Each number is 500 + 40 x the weight over its row's rms, rounded and kept within 0 to 999. Layers, rows and columns count from 0. Numbers have three digits each. The size before them is the row's rms in percent of the matrix's.

# up: layer 10 MLP up, 640x160, rms 0.152, rows 364-392, columns 0-159
# down: layer 10 MLP down (transposed), 640x160, rms 0.146, rows 364-391, columns 0-159
# gate: layer 10 MLP gate, 640x160, rms 0.15, rows 365-392, columns 0-159
up364 094:477468490524472428518443474459477489553515552454435494556518584481556449531491458455499524468409500468435496437484451576549610509492466483585510468527496516503502488449499483531542493513547540429473468524494549553431458493540501476492547487541481557522542470479524466458517537487508502509580569531419415499490527491522538458524511477493512570502432511459512460450519484484530600462448450470542487515438488457547513499511492437501484500479557488550483498447515526436566483523472432
down364 095:479583525456493530537547470512565437537521472470452540472469476468527490502481571543553462484525508547442426488558534536470538524535480533526483532484425535502458492518559474444541476506431570435441487447507453503521487546476529502548554554394487501445510497524538506466453540549529485450437529491517501454458526491514527530474524560515556516538581595575485542588452424533484417486507491472443520526510421510533484527467483537506488516524458482521517505503547449548475500504562535
gate365 101:446539474495474505520456509551533572483478378505482523515453446466479511512569489533462503544491483559573511526545490535541472553473483500471564520475459587469501501471539535499528483486509489559517468477473433482430535466503409471523527485497440484538548528493545486471515402552461438487415555498537444497497531555465599468484519544457517499483539506483512508516574502572457482563512479546562553485427517513472480467484491466453488518454485491576509505516521511411526522587525439
up365 100:503438508523440512426493543568507562486513507502525416513494513474528547524448522539565522480527551442495558505535441474544564494503487410488534497523500583435457491465447460520540533534446481535492503474529587534469559471490560529495540475530515550526518513454501494469582503511412505544562569547445468534503527558497506535522508474513500478502548549598378500604517529524494495557476502548556462529515477499512434480512532495457506542535500458500479521539513488465571541500521546
down365 104:433433514472480485511421520484572508523489427485498482447465485569503559599507490508576505504554453491454544486559470539464493474522559417480522501486517466536537493487467548496512434505426404479581473538505555514526465502543474488549520444527401509490537434497493490562457539522474515583458528511530542504468490506542476511570529482460425496476474518541489462539503532571481540455530527544569512449479559475548446458498457485510502501495483565539461557498494500438562493442541502
gate366 099:507506510452578529507466458506468463445495551418546529478476542486536508524438528460476537549502548515522476511453507575447527474468561571444511507444521471468465483513488506498491520453514511518512472541489540445512504575502491491495518479510527534409469524452506443411434473433508527528511510532454507484591511496537405534458505498478494550516476481524547525503523496516474406467397483453488493536503494429544533470524611518581458527461518522486522424484502584458542548573533542
up366 100:438515458522449416528476410482549448450432512452446542559510441492496565491533496523468464498455491473509547438465512540511450521518463455465520536531472508463443493491547488459489491502464540480393525536470467533523530637508531499464485497489549467536494509480444521502505515575488510491543553481603500526534477501575480523535472541487493501495480475520484525543487444428480436493510482487460514470596520584530495453513544560499519514488555448535564417473506543457559529537517452
down366 098:492434478532472498482518539478536498507475539477539540499409446517576542496517513494476454501499447508414470516508459585410407518455553434455556429534499512527524456474533487458476458508526482472433514479542523500434432509482544534606537538510476460451482503550509498522534489450480546493549497516491425488537518559548458480472482531460481481451554486499537553516532579489538509472520497443622481444520522465539485491503512461503489483489500479490471431506482426479477433574523424
gate367 099:507476519424496518409557531487468469523561509516476508470454458582453464522516461534523514486535542518480522458579417502558455485460514498472492498531487463531492516503487584479503521481512530480529472470468519556545595508511461443512504530562524457431479510481558510551569522504515535567423514532600467409472471505504503507549461460510468558595561524469506480507563529589442448503501526476500550498476502483534484488584510506457540495486544455572500508486427445492449508547538448
up367 096:503482479442531497485523545480544515542553519494525499494502490537492446444580540513497498399518415468488511451507470527535425488436502477467470352544499506491524542451551547415532502489534546510559469453519490543486516461496466502503573526589487433490442464470464411475532527470476484512453548505494524423493474519455520498546486438538485520591536526477502503495545534535564483474476522543458575493523516448428537533537508463532513445523504498580548516504570469541501486486444477
down367 099:516521554479465509518571413512463514456475479623508529526471490500489576502475495490432494485519470520500492562433412524418499527576459490512436504520477514507515493549524535487526522435553537550501507505547549444485499532602466484513500535534470518521462476551495498471472520530557540460485489521489492491483440421494512592554491539587525509521543535470522517419446463529501538486467481399522456498506597525491539457489456510549529487486500500450529410490439532515466519522544568
gate368 113:460466547514574483515502450498413567492477506512386479514557545572519494534470492546540493465461433591515504478491569548524472548478501486517507587499510517537528565524570587458483444492558491485528530505595554442516485491543508448502430485489503467573470452503499487415440478542474494517495537473498521518472446488561469492458489507481492490507474458484497511504470541452435495419447573537531466429501507421465501530557520488480474506562448524465528502432477475538533503451524481
up368 107:506539467514490519543473569505450503476495514505519525540452497513515442522484522475442488509484507444517481535490553483498499557477447499525422484539571529416467511484436491486551556506506461464497572480510496442551546540534446475518486536457537536445535405446520529483486596554518380497529458502532479517485569528455491464517483448552437539487536480491458484507533478500584486461537429529421463564411538541518533447460489469443507515481522515503542562529501460568482567432457534
down368 106:515587477489469514569511515541590481506464483536542511493523431554464432438525517540495475449495504523413388544501516544513460556502552459548515500488518523421470516464509562448490469533479447523568503474541534471576555498438450486445527552440515477452515570494555510535459479476518507431504468530597533466494518515478483529535573476479512533503464528504528522528540500456485478520485491524497428458457535444446497453561445538470557460484554508477519480477457509473554445453560553
gate369 105:510564589518503431470550542486526468543426453509493568544486494451531511488395551484547561471544463474557490411462459551433471470519484463504623511512494493465494488512523493480483490538523613505489436450549529482523501508458449509512481541474447526491490577444491457411473496467493495475479499574469471473452488460545467501525527504443532449497496487506496535463534453541506490501557465475579489488478494560520449468432535529507474553511478501464478508467543393463559503536519516
up369 107:472466538557458522508486505486480590581579447474530498451494503510592521549428496521526496493497544498560495503476522484474508508513453436446443534554536521495526488440532461483444465544519528468480500583452555545490518515499537509491412481547533407520469535539499486519525580548506507526559546472516461518532531507497595517451462492481433549500444457478481525503507483388554468534421491533516453563531516499494461516491506516481491447490415591500486529550483502507500437477569554
down369 112:391464547590522515508494447553532501482526491527537437524467472470531545440552485516489508559460527566594495518551447535559495456541506519486513491503569514475524524463552471454530513521464462592531539528463522558467482529462494418476489517531496512546485488518501501444582484513447449526546523495465440538561465479505470475447521497530505503465437535500485424483515505490540530507531488567532522464487489512544477513504541426462404546439430549472515577530413441493553489548539488
gate370 104:448512532452526547464403480486528421455525451508411455556518499487515544463483511514481479495471478530519466513506499461526469539513508523550469435440456470575464559535602572491517514507468502524528561550479527400463580511512504473556500535473459453518541558499506533436508442498520545426487445520515560500523545496582421500514547532444469526460459480449448564459484480481531492460503545551531530487549501492489427507476447522518560494524530464502497508477538526514396502462497565
up370 094:533567460540478572454440406440497497487507498495400501522505488460497569451464453491436435553526519475430525472482476514567497501440464490488548501473411420489492466561554562464506500455475483469561516451495466480466503475527490522533434510506453493508574537509507515446531496456463510528535505531470421505477535559513511498520618527532517519474528469466567479522481550466523430570518551439508483486567509502504475523431487538557528548498500476507513476526537486432495431426455518
down370 096:603478504507509519566512467522501440471538494429477513554477432469472579493474432494483543515543475470470467540453492526533487511495549536436449479449533537450453557527476496537466517466426504448486471515466443503539547499534477539466550529554476516521466464515540508493460419507512451501441501532497486524514434557584541500490540486473494521541464499446512541560486518403527436546538551521536593508528434518575542451493489475517506491426549548492553509491541430532531494599473525
gate371 099:474491489458467548403453444525497556491503494538515559466505501458509498466558488503582511459456499549526581467561534453525535517535531524534526472528527464508489530534467489557524480514471448580504475426570525455497533489420485460457481463473478435504558476491564515421525474423517584489482514460459455526503542452487425567492482453550481459461517444615498566566525445506475470531505506545520504531508488502515422545511543566497454439469497559460482478534539468473495478528508553
up371 100:530529459537483544461494533482542507500472518517551413549537529511616486513507520545511532459507530504444484479489449473452560450486476526441424528475517514512494514542470473425514564553459561502481453444542449496536470513528545474463413496470532521484474480503473462596406489519492461461520544500512513549481433578542541531529520471509607563488452486501475485399453518447547518487515480469463456503492565436511476460530460509462502475500548439511507510465434487514585539526555477
down371 102:528595509508524530593485445477458475464445558523497476571522480476515532499518463457541515535569527545467497527528516547523488460528526506523619490570529442551493431454454499484429458521520546499585513582451453506443495476540461500470539529486556502484537477503468520436515512513424554504514481584514523511500530511527499517476459490414495534579445513484457478539475442445512566532539544465493523459507513513497545544471538436549542405514542528479549472583492537532472489501489490
gate372 104:457481541456564529514464468508502518445429553440457555508511487442517491482491571462526408481537572472560523547562486430518457534489481493520605401493518482483517478518572508471501445489502528470538508476475556504500536505451499488498489441513495492531510448456485428492564431547446597483506526407526532454487548470511483480463508487473516520472572413465488428450449436458498482483447520531522501459466474528468459493518485512492551476561422420557461501473515450526506513487506504
up372 110:499474383522473518513480549576469483474434492566511510474435501482549472444485485483550484513466454484424563549477464494485507507595540479443404504507552510466546524440493497575515530516550518558494504468439500438534456508535565499472514516519514493521552465522523569439468574478507476495511523485599519503517542455465500489519497475542458497506419523550507577554453500537562468501512495524499542480467438520512477494449510461578425549452596535481541491559491510432508532506508502
down372 110:476518554533569533556527434564576478461504480508476436486565539483451469480520559463545512451446441452478486511553464461549446475502527483378508496430426479478614514570471537560542456479546457458494497508560487530460494448497451547529499484465513492482459571487541493466485489487493499523511516492450500507464433519544517524503443501538465541542505520534449516491502504544497466480589487482487490503547509497518563549387502470499557493477473515466436504443521506572559447436475506
gate373 103:455472513554527514534430482566536512488423449497440566541549518478442513558459525387564466520509520483469498515505581446537458535578492487488525498473556502509520585512455591487565546537526581478509485565529512449520533460490495504481526498496415484437448498460526541498461490462546448457523458500560476508514458486561531535415557505449593574496490521559484493468533533468488521513509512482548527465527474482479483557444522473472501492445571457488482502572487500455468505501511525
up373 112:503467577520499550492465449512497563520505505469525486534457461522520579384431500501488430476489409505535496543527519544485575512472522438445449517512512486514590398480463520462469573470546471481494542472512435512514489489503501533468537462474440440494449564525537489562468510533499584516511446495516516514464539491483545453474511575556497505464497482417477590612456477453538528511473544495485489503449437512508470480583511535480499515500492493506558521471519455477505493531426525
down373 109:564468494502553508539439522487535445390504550536553462517475473430471414503433435480456474497463495446434477503501541438565520535493536508460523553497500487482563477450572499502506530537499525512461463473484451494465527468450557389489476566533499455545418517548548440540523524516548426511455491482562503495479438503464502488461548467528539598511517437525475540461511480544495543508444503500489527467504460563498558532520521519533491489526506498599549547484423513459479487519480531
gate374 098:440468416497520453524486449515484533490488485518461604487494439476486517493515500477473451591498518522520525569439542472559449589521523509513467525485433531504495528459526584537455456544493486531520504517483564543521513498447520541468499515472415478535535563460535464507479499463516503596499548538417534525484547445463438433440497571519494504444575509511449471483485408439465498443539503498461538477478495471555534464526529467502475548499482512538470502584491429516484511572544454
up374 099:495495529489485505472496514527443478530426480494572496531478564476491477453523463541431543534526482526480395514532460621499500452439439453528529497519473435499557504526528510470543406534502508579557482542539461459512529505499544465549548562542449530455544453481460514541489532505461509470507475489523550519546458527526550534523495516462482512543511565455453511502528484554477527579431489461409496540558475578476583427480509521569532454500450478566523495484575536494507498500484476
down374 102:489449442429444448514461476537455416515392552473514471475588515486468529487525457489500397476487537418526525523488551483545475483530457524465518470532499518507485482513570510587516568444469603479595544473493533507513504499511540518476462510468476544522551494536454540484440517601555519546506474545503531584551482530479502519482587528495453477469474466575518473531480500541547508442484549543477503524549466537499483525545448480519476535516473490487463503497492512542486467474450583
gate375 097:496494504406476525472494520425478476469428446506529538573521544522522547567587514535517475457501429571463473480537473537453559476528462471569513508485473537470500565532549465449516532444448460487473462491514550473541534509456500490490550523505498526467493467517479514454416554404440476459514404467564522500519539468471515501479531515497490496519483536502467515414512456468481485444375423454528437465476440499523486496544466509487523454535503474437531578503454509475458482486532553
up375 094:414442532530462514532510488465502495524499525535509544537503526457518497539510581485464509453427479510504473464559459490463533528492474447539552557470501516487487532590545468513467537461513367530516457504512516496548508484397484460473499474563537500549430497540409540527439483482453483517521453521492466491565564490521577521508513502578469508491472575522544554517468507418482508477547393463531506464522439507482479539508511529498544499486555502474444460605502488452513452531446482
down375 091:521504453532450523562464545535532438451551449520485472416550496542474494491468408505523467531448466601563565511511482468486472507458436506527470420491522517479487472478470582517491468472531431595562522512490511482528454461491548547458467548540536496466499433529515476546524493508480538448520491431532553521526487509464474523558452469510568444502527490439512511547505563522537479586512512472498547475478441490411549519531533552571488526529531576568543504494494517540469443486458509
gate376 102:589527430501573562482524578551502555490439493535480489482480460468509527532487542557455521462543488531472479523524519506461517490491508528503436482517519428482571526620483503550525547515543480524503469535485536470449465517534487487508495522569452495518503545499541501505547528472504462514481463548522458523550558497547579474471429525455485458466441445440422492497486518395483470553481536559444511507515525612465506395491538532510483547583518512492517540543536483482473492479495417
up376 099:536484460510463484497512471443501438485536502539559455538482614569471439530459544464467493478492501501529550475535527498464501497515517500438531520500464466503502438507456502529503439510486413466549490495559527570539490435478530468495477541492522480528519503542567461482465528441547603451476557486446447582464578499554498430530498468419520516493541510458584507446570480558496545478460509498500532545482450525500486548511550422550512499443492486530462440453513480510462573436568501
down376 094:469515491508474524487533465546476536543506425514443412505501467485520543460454502516564491467543465490405506518510519577523442493543498470497428477527485451505561501537501603494504510459435454500519425487534482451459573506523497503512470498446477391497450509515525542446561480499530469595496546536485542467491476445570509555417530533447505427507553536432490486501465419518529510525501538543447461434544564471443490543462528559444525525549483500503519527501530512459458477541472482
gate377 104:468529538510467496445524476469525604464494460460462448492461548436487563447516439486531482492429448497579558457450443449508493467465527473459490558487529551502490534529467526543521486514465460523516468527480418456483493510486408474516527469476531499517534486441485501523457483471517412486560562487519486465499527492552569543523501562477465523548529486427481470438562521514386459453567487494492509487513503548538517486498530485474483484568441528567514471477347481504502457519500488
up377 101:441442455494516497477549542529509451484501531465529504509493522507532449469532427529531469478545424508416468487541471507485445567483534535520514554526545539518563448457469550482430501396523450510462464420548489503489497572454491535519511559506449506522459473438496543530422502493545505465452535525476463436543460455430571572453529536543515527463472496557473509459506491577460450474517470557507497548550496500558448526482467441558533519516582477502447513495479492404502491525533543
down377 096:555553565422519453499482529531491462506519536487531422546549508547491481519446556531490528487503460527468420499481501477561528434466522554492464567461554527446508524521557569460497525534518579479439543406505470483460498538483456491455475524452399506557435526576518564442508491493511521486436491540501523530500481534453556462455472450500499564490480425481527495507507547523452485533497491531436467499523432473551571516601519533521489506490496494495497489553493502553430532404515491
gate378 096:536447555529572515512521493446504514527542522534571471497567455385503465569501530459447471516528484574463562559441459481427487519453550488514533526621500482487508530574536507459509507474543434479542541502537463552492510515527586476549525525509560528564517522507478530498470565458525498508467465522380548553503566517515487484524548469500456551515540498542492471437483494518496462454459503536459491559482532472441528512510520519513512473542490434569469555575448471497474522508491490
up378 099:524514564468534561545453491546403468435549475512499487521541496541485509473487524474517520512488536477472546437467521527433505487520525490490577633521517438476454528428487453523459468482518573514555448486434518510474559502511583511513504583496569504481485503541466499516447574473513555498535506545474481450528468464568481482488543505517450507607509527487421505457441455487506517558468574451476521547545411471543526514468490469439535495495478481469480449493483531458537487508514577
down378 088:512487510488498494507574514541449481462485475535490490499445567520535444466535519573531563455492464528571528473421516535543479548515525476491496451555479501548507455483487509457490519445481590446561489497514531479481512499434477516491513399534503495524529475530523433537465382449482464482506450453464475464532575505511541518533458529538465483410492501527485561425477509544536496432452500482496503480528640517466512420552547525413458521507479495540530559471489469518442460481477471
gate379 100:496492508453496510418468431560481556490505524511479492480557479519416474515517479527483529524522489476454485520551422542582542536516566518477601539551521502484506559545486473455383452472468473452484592435507534486545406487490515482475435474466506441465453483491419512528517540489464503532450510448517463426489507549559453532470458501497500496502491530548428512554489502451523545543534459573486517472548454494594507465511467491510488441597483505522493517497476462505495550540532465
up379 103:513511462466453486526412503445476491483457426497506509535540485404526557506538527523574444552462612451535463541570514416469529457495497498549440463544527521486503470487513503504557534544607517538457450477492550519527527472500529509473537474538573577492526536559502469496502437539467484507475434610467490476531463482486558428562455486463500517571482541464501452488491415496538488482416528521518519493479529519476481507560497518577491537480448496492503538497487483460465475494443513
down379 105:445442566511494524514470485496549503537539499444556527475489481499451519473417479509467452545536426485465498497447503498505482535486501529500600479581545504500469455508485487480455500534522514478444555396532517569547484521461484538484481488452515418536598501480510470462554530424522496466512559338486514441490570489503457516507471527442476443489502526480552533496537526524469484501465548484491557461544501462491479443551497480545421535538452501458577485416511465482524491478499507
gate380 096:478500550437470496510507437449489455467454464421458504494563511508559482434508508436554495495516505530510468540507504478515527493519483526480518498517450458418528499500502470500527452511521391457477474562600565494514474523514557464500463512525534509566512563547514565425537550495494498442525425458465477464464512506528572514521590510524576496519545487516492491387514507485518477536535491496548557445458579486479540473481438459391482445483473503501528488432522543463523497572520542
up380 094:533480557496488467555489516511540509564553534493457510490503491463417501521567519581406547506584497532476543520513533474521490428465415546448501557527485495433477428527466532508495449543512408496542538566492492513475487532528506496460512511571505525516507456490503472502502524498483494488428433529512559501443483516590551474498464515445462477473471543570461586438519471580469548499482512509570478506502530532493562548546583477567466452460500468548508492512464494535493400495465508
down380 096:524425454532475524528498493520460490509525487511543492519555412485477475550475502562476457450497501442489440501546524422406552478473491452505533534500539510582486481523478452499487533489454435489537495498494459482474515481548466496497501544549537576562485456520547439505532540556476461483486519513460514506517578465482535484431531541461461508480464444563377489470470468478520562492498410511529498504409537412453541474418490490420511428571490502506534493503497433434499499472493462
gate381 091:502495496554515478521545487533581505559593519526452492538482521476390423502451543542503491514537536502524470476520384556528549536502522499554487491476501515498497490485458475535471538476538516543448489470590444412490429487481516518481495553557533546472526469468541469473448482544496535552495500478551515520466473582500506434424460484469560491539596442474498534451551519432487497518504414425530553487489539552464460440507579491514486502479440485548504504539532512452477491531519485
up381 093:516540517420498503529544422538531433526449433519514505539454491495513488516465444442547515471473535528466481502544529435481516536477489495481501473504440488446483520466484510467526548553475485447555481486454507509502551546525385527472514464400428460477404530459432514518500472452452480553523508506522464497543476440479538625496488492505571483511435470552550527513511436492536518521504561538508580544531554442534492546526512536464453466502494580530537483469555527501481567432519507
down381 099:559499496464547526451481455492519498484556490519383487480514483574509446463531493495476488509487511520513499511508492514511437515477551562535478474455480468496501545431513457532464520551580646541498485539473479424591507448505566445504513537618527436491479451538505445549506471518502517433523479502478430510544498553520496489445483433418518512527498465476491556558510477456507431450500463500502495493565484495547492415510535455516452535496481494497522475433476482459511453537491581
gate382 103:497493518519418448493550456467481443526552454546538506517502544557489462451573563446523440559460552479517530520509438510494462444475469521451549521403502547502499537461510504508477527507463511573552494457531544500548502490476502485477455444505469450530532515481473403432504490536476469516447527500393482466576519430528470475462566500413548475477464462469499543517443499433474585513464476497522507514556507465529503457494510401490502507485545540573452439490470531486482565544482518
up382 105:556508478502550517596532451491550467481531552508465465597513446467524556544503518484450379469510553444458449515508452544491569507445549498525470465521523471512460511523541452467563522437519435441452531505532497429488525473482497569511533490516510633519517514472478485458549555572475510587494515546478451477531545493440538472483499559498539510500477463484497470529487463526475460528533542502548485486532528529562527498594433495513551492455446487480526526497483578515464508456541490
down382 107:529517517518478504492499488420512466458497510482493479499533555529508632471555528529463522507501509498502529435488526537486499555512576441615476557543470498465514504490496496513481468495458508510473479587483492442489523485497523484519541486497534512530460533592483464488551516494563459459450494510485450441470490482451560416452455553513505511496484489490469546453571505538480414484486397509534434504443526457548587549551484478482509518586484510433581450448494483496430480494466420
gate383 096:516477467493455441527467444515511475484528456490525499484477400493543509525460491494461493473486517479488451536547459486515481493524476504520537518453581480444522555580494529458476468495525484490505528488449538501551488516557488458487527509465411440405552500520484454469479486539519518406492511496470481490482568507552489545390508456513527502474569430496487493582609452513480456503470521509507526519564394535541499505410538508566515456461491434528499536532477557529486434465570428
up383 103:469442445532431490556463531527534465457519480573490529506539449519533419489503531449498457470540500563514557535452416464461481539458483571542552525572440510533499414479445517532538510421506504517501471500484488490536513489496533440476550544522572557469518527561448490540493440557597537440431508532444489489504443513465471567451494470544493512440485468545496473530546514508477476465441491517491507427545452501461458416568502470451498472501508561557507483514479514466518487488488417
down383 098:549508529521495485489564489576472557536494514507479576564477535540467507588476486458548452521494552546461537575481519531540479503508532486535458399510480548558544520464545468522510471479480464489532576460480487510457520532472494506518566505458513578518476584554511559421464464527454522565552530485419534496505465460489449464537520510473458485541475482514476488519462544522520523483529577500437445504501564493514508489525545553527453538495441473472479510512466395538506594534429419
gate384 102:439613527488475486541432424473517514475491443481531591524500518420488529444532461507485510522497492430451506469517542447491500587517474473479498495514428443469489499481513464522537475505549537481558530453531495480495524479548460440516583562460505447480505558487505491557511543581464417485431515518495482447557445562521515478481469498522465483484473474475517571432505516609523503466453509522483394517498529432551521488519539517482436494533537400530564484487477480517506487535490503
up384 106:477539477502533528551513525461376498500516487549481499521479433480554498508512407555488544438510497519498521517505505518500496480504491472513464424461574564453600473498560482505556429514536489450533528454514468433508519588484395481505559539556565505594510577542553467545483472488545512451477523570556545456465469473512553438475455537528455517466564460469474492486560563485493520512527479519497500427425475537487509493478516467449487487511534487443500529557475483466531515467498461
down384 107:486535442529565480515512449517521528515439418504532550474464447515504497547475435604516560466489542471398536435494438495498525540461527517475507484555546524573489466471452507433517519467581496501509443500525492534505513541484526510450556575474560497522479506540504518544506440482531476502509521438518570527533435548472533565537486487451544521505500524445516608481505511518519506501447551554543501474421456508505586479465519452425544477490487416551526526510504468503577517509544455
gate385 100:505532471474630559518584474479423559492522479498480496523483457500566482509518465529492581464464485469556508548483501565463458494443491531540491433517482481507528495487475529506530622507525450446511492460503479458500440492481524545520513468492576475574502525445464523457467472392473436442489489454543485494540503595490479462526439588489521483512474501510464481458572482470511514461462450595481481502459498490480528514464533486586552499551546532502487454529463520484561553460498475
up385 097:547508486426479479472547523532519569451566448500524548618481471469458513508485564482518533466479550529503482518415528481581582484490548578545572510443521487567570525466526506443475510506428479503564490451535507461466483502454531518526519534546539557494474524490517609446615474553488481498472504496471531570552524503544537465476567503489496514501517500506499602503539483536467546482528496518446481518453497449527479464473478456532449564478475487455528493548490527516530484567525495
down385 098:520558545505460517611478510517533514522511479451438474540548483541579498503515495491471560520470553554530522498436424475554526397488440510484540536578416517455542460520477506549551584440500524472543435369539507520531501536491523556503449445532503521485487575478534504461446495465492492509445491523522462556569596551488519538507542448446550501537455498479551508501478460522488514547485463536497515452516491502484489558460558501496543504540463564478467507523451529508511513455496508
gate386 102:516468505433464521440549484525463498496475459512491509538457465528549467488503501513444481463511398531529473476492513478456503507489574548483482517491484440446503449518536519472579528489629471522459518439527483523524504506499532548500520582482468539535459612468519462457495456492515530489453448491481477411489508484506527428506531488504542477541535450536397478462520566519538526465533503535486489532483494508538438494487499523549523483586464505420511466500532536606529530419500384
up386 099:471513532564517517538505466436535527445582510496556516528493520508442485484494531446510471458447482623499483528520514506498470509545539433392523491501541438475412471508499465486461497528462569561590469579438504586474462561473519498543527508445493476543478425497553605516471526525511523535513523487527526511533477450553479553487463519460442469463560490374525484465518507513530459446500541528523460489522480475528537439489534449538486456510525517490446537522507515516494441510486476
down386 103:521504563525523484467484465535494511514512440461409492491534493548553522560446594507535484480519446462525484495524501517424508504486438516500477557482493506462442490511558489543468486498524570472561507478559486488483480475522537537501489571489488518523463449502515483459501462561442442547446451479436420481458558502480550389583522558434447431519416466584516490490512475473461558492474495536481487511486517493497545443388413476501560523483526464478478484513591518528504471534505508
gate387 100:537458574514602459416495517534494511513512470517533459422491544514499482484489475504444464449557480524515499614504492564432578553503449513455510582470531525514514429518501444492471457479529476514518484544513486426541519495464504464470452488501502492442490523519473482516427487457422550525560496447548538508438481479457404569530553547493541512502519441527499508470578454504518503469485510514462498536434492585492484581513492554507447552521469483516535553551529555493549491542443497
up387 102:449535536486532511518472471472489496518464542433565549492513481434531508581471450536475439533571467475434513487459520573485454527483526487503493511487586545470434412495479521518506556472574512480527458509465422488528597471523495465635447532526520512436532522530469516470461471486537500458565467487515502469443462504537499448436543443524492552494547471535486498465500465505436540500508485591533505510536517507558534494504505509477515490524371518490468508461481538529463556455467558
down387 102:543511517451541450473603518526452501509480523507480511478460588554433576495527504520452502481478423529584492462479510480496519528525516511439491515458476442512546511465508439472462453533553470529551511515523397419475517487545489500577498506506493511483598502503516504575505523554452513478566515515565476461468517514524456536510474522456445518462508464500499448485514470507546546478520538466535499448545460503478582453543464470472439523506475465498514607501465617523472536462402525
gate388 106:537499533537515484459462478513552580487506497561571479543523493497522554512535482493537519418485491463502471448548507487475512568525446440554541475452396491544469527501484433542492481493523410539457516517557486433523551530542535508503484537454485490559468527511507530499510549491461478578544509540510516498435609429481483451441479419487461445476536510469515505457551450414492461507506452487472500511505533489466491532497584541474561522525493466483526480452420385509484511562444488
up388 103:494517482467519491471441485546488552464528479541521522480497516458472631554471521500482491518482524470477526443552511526496499582441487565529465545495493575470438437456506409500507532478543449515519458505575560417543446506523553494490535477463512537505482526488451486491500530520474460507544454483514563504514586485513495453464454404451494504507541490487561492467482471394501541524451549545496516500472576474497519551458525470495505533412572405471492510539494460473555494503407512
down388 098:509505463559525460488536473491577508468551512569493449487477546514497461452435509469482496516420484424474466496511457438477539530540520511468571538475503504521558451530529457510599510467512432616503524521561445526499505545525538490471527472540466538488555458521516518461569540489486506450531505511510449499452457546523471506510548526514502521446512495492505454417581534537569468509490507583431553494541452486487455465431499600542520464458517515414493540510497484591490529476556535
gate389 105:460526503471483475553488542538508486515493502492483538468434527450485469455493559544597450448496543517491444518526474494520479494525446537545467507529479538510500501461531449463495517499543556532476461465512576560536510507498474478581496558522584567430383455478574456502486523497457457441421468503504466442448517469472408547574526494537502472463437466479443516504539476510511451453557491575507434497495496553461429524503470540544482494474539465537532506464447452484476516595449500
up389 102:546496416502551525485562465495486493555508521411530462451501507516498484548534435518500545505506524471538455498504432478478578531433493484450469526545446458438488497590495549517476468555428485471496540486498500556507461453472493531453512508490546560516610510489532643464540492443491495471596545531441517454478471452503534590511491440502462532498537492546551530509516586451500473542506480495540484554448477473548507449503444483521482457511487541441461488539477514548494513556499501
down389 102:507390508526527459523479435476503505462401512492515537511471432566548543464454463473474509511493512529472498548468490491452556475501523506463537550426464421511492565501487516520454510458465518469500449476536455481513515537457463508548574560527522505456502511549530552495483499571505488559551536455579548518649557568565526572517514581465495425495508486474540515450466451503495534573457458529509457547533493502546593443522495488490496522543527479469499498514456492509515501474522533
gate390 108:468497508456514504506499503534443448527563446478545537503476524523536491509513578525599482508480526528523529525501461482557548503483548494605477551559510475505477504502546496511485549528522508465461521501509503505443516497505532496514532496581439425465469536515538488499526542426478502516577474456439645501536538555457469500568460471466509503495512508525472485473526489481477565453546410462538412530544603594496531453522463520477510463488519518498443524555580450535458540451480495
up390 101:483519491495484521579434501526501512502444543481483486491489524459531431502524476480523542478523486454555507544587470454328502436530555511491524517446463580497458511503473452513582511485524518470513502444478511486468464514532565564537491517504608473527466496450434484479488507499474460466399492478482404515470447485536551467525498423507511534534437482456502466528483521522555463508447493543459519572477503529555408551473464512518487506474556538494524543511516516498452552504524559
down390 101:596539526489540541498550537489517590531414475484527474498565511565507546517518552476521514507502533537557503427483545461507533475500466507503510482528511542535497582578504479448484491441528573465531438473539498530504550508549589470410554381428490486539479489498536539509463515471485495440460502524514482519479511477490526580530434497437541561518510534521491459560553534476539496507488520456565462518490461492504524461486475461504473559504523440476547592590460471528527477517558492
gate391 101:519466448481479533503494479501486501475461503493536532477459532465511511452497446527455484480479545514481409491513459465459494521479496473416462548563532495466543435539462504457462564492511494497489511561501543442434576489534548545511431539481475535492491535461515502541481564478457553437544443549419513485430542555546523550527527509460574412558518579514553534489489505422462456513415535490509483516496515521510546533498480533540553569534415467425457536505522461419494509439558491
up391 097:507555447491515488573521514513535533593523456505508466587459503549444544487486579507595474473518503534451526511494489452530515527492511503536523480452486464555455509550451539523533508532483499529462532506475457527404441492527484503555535473420491492497447531457500528555464389559519562484503468464517509491592526509487575434505508523563453540466457481531468562510504414508503484535484487495462495547490470545565485542465442466560488470396491440468475518475449575502496446458481494
down391 104:513504480463579509465463498625501512509524524417521493546507395502431535519539525494495468513500456437493588524499479434452498454454554524479557450540530482509483470450482516531464566531454469526542508475535453529530445489467479478496564503484445485534491460458562539493429478486561439529437538446573552501535469490474547528452438493550477460426488477486552474461495468517479495512560488507500546472438544561516483459524481508437546417563551545486518473586478507522507521501457506
gate392 102:451487499488459534558490466541448518493497562566506472518442456501464523519542511503526502548540410590527379515495528436486501572503494470541476458488482497495560470524477522555525455511513545488524524565487457536546543449540514421482516539498506415482436514446521443463472524494439502474540454507463529522479543509442538502445544515494538464516561522456503524548449461522438570464507567481468492524525488473480605439512561521491473590440486490565537506489451532543499490460572471
up392 100:503501497493529474470469542518567495445485515560585510534549539491450582520429487482556436464466498544525574477580489503480510448502529512483440543502516437491522514441462473487509527521495487516516483487389468471463453499451514486569455489494475505537515515508517631476531499506530476479484473441571473460554522525534443489587405541506472564521475511456510479512553521503468462466481506543504528505464480543461490530519407466559591439474544503433495472493502491482529598514440475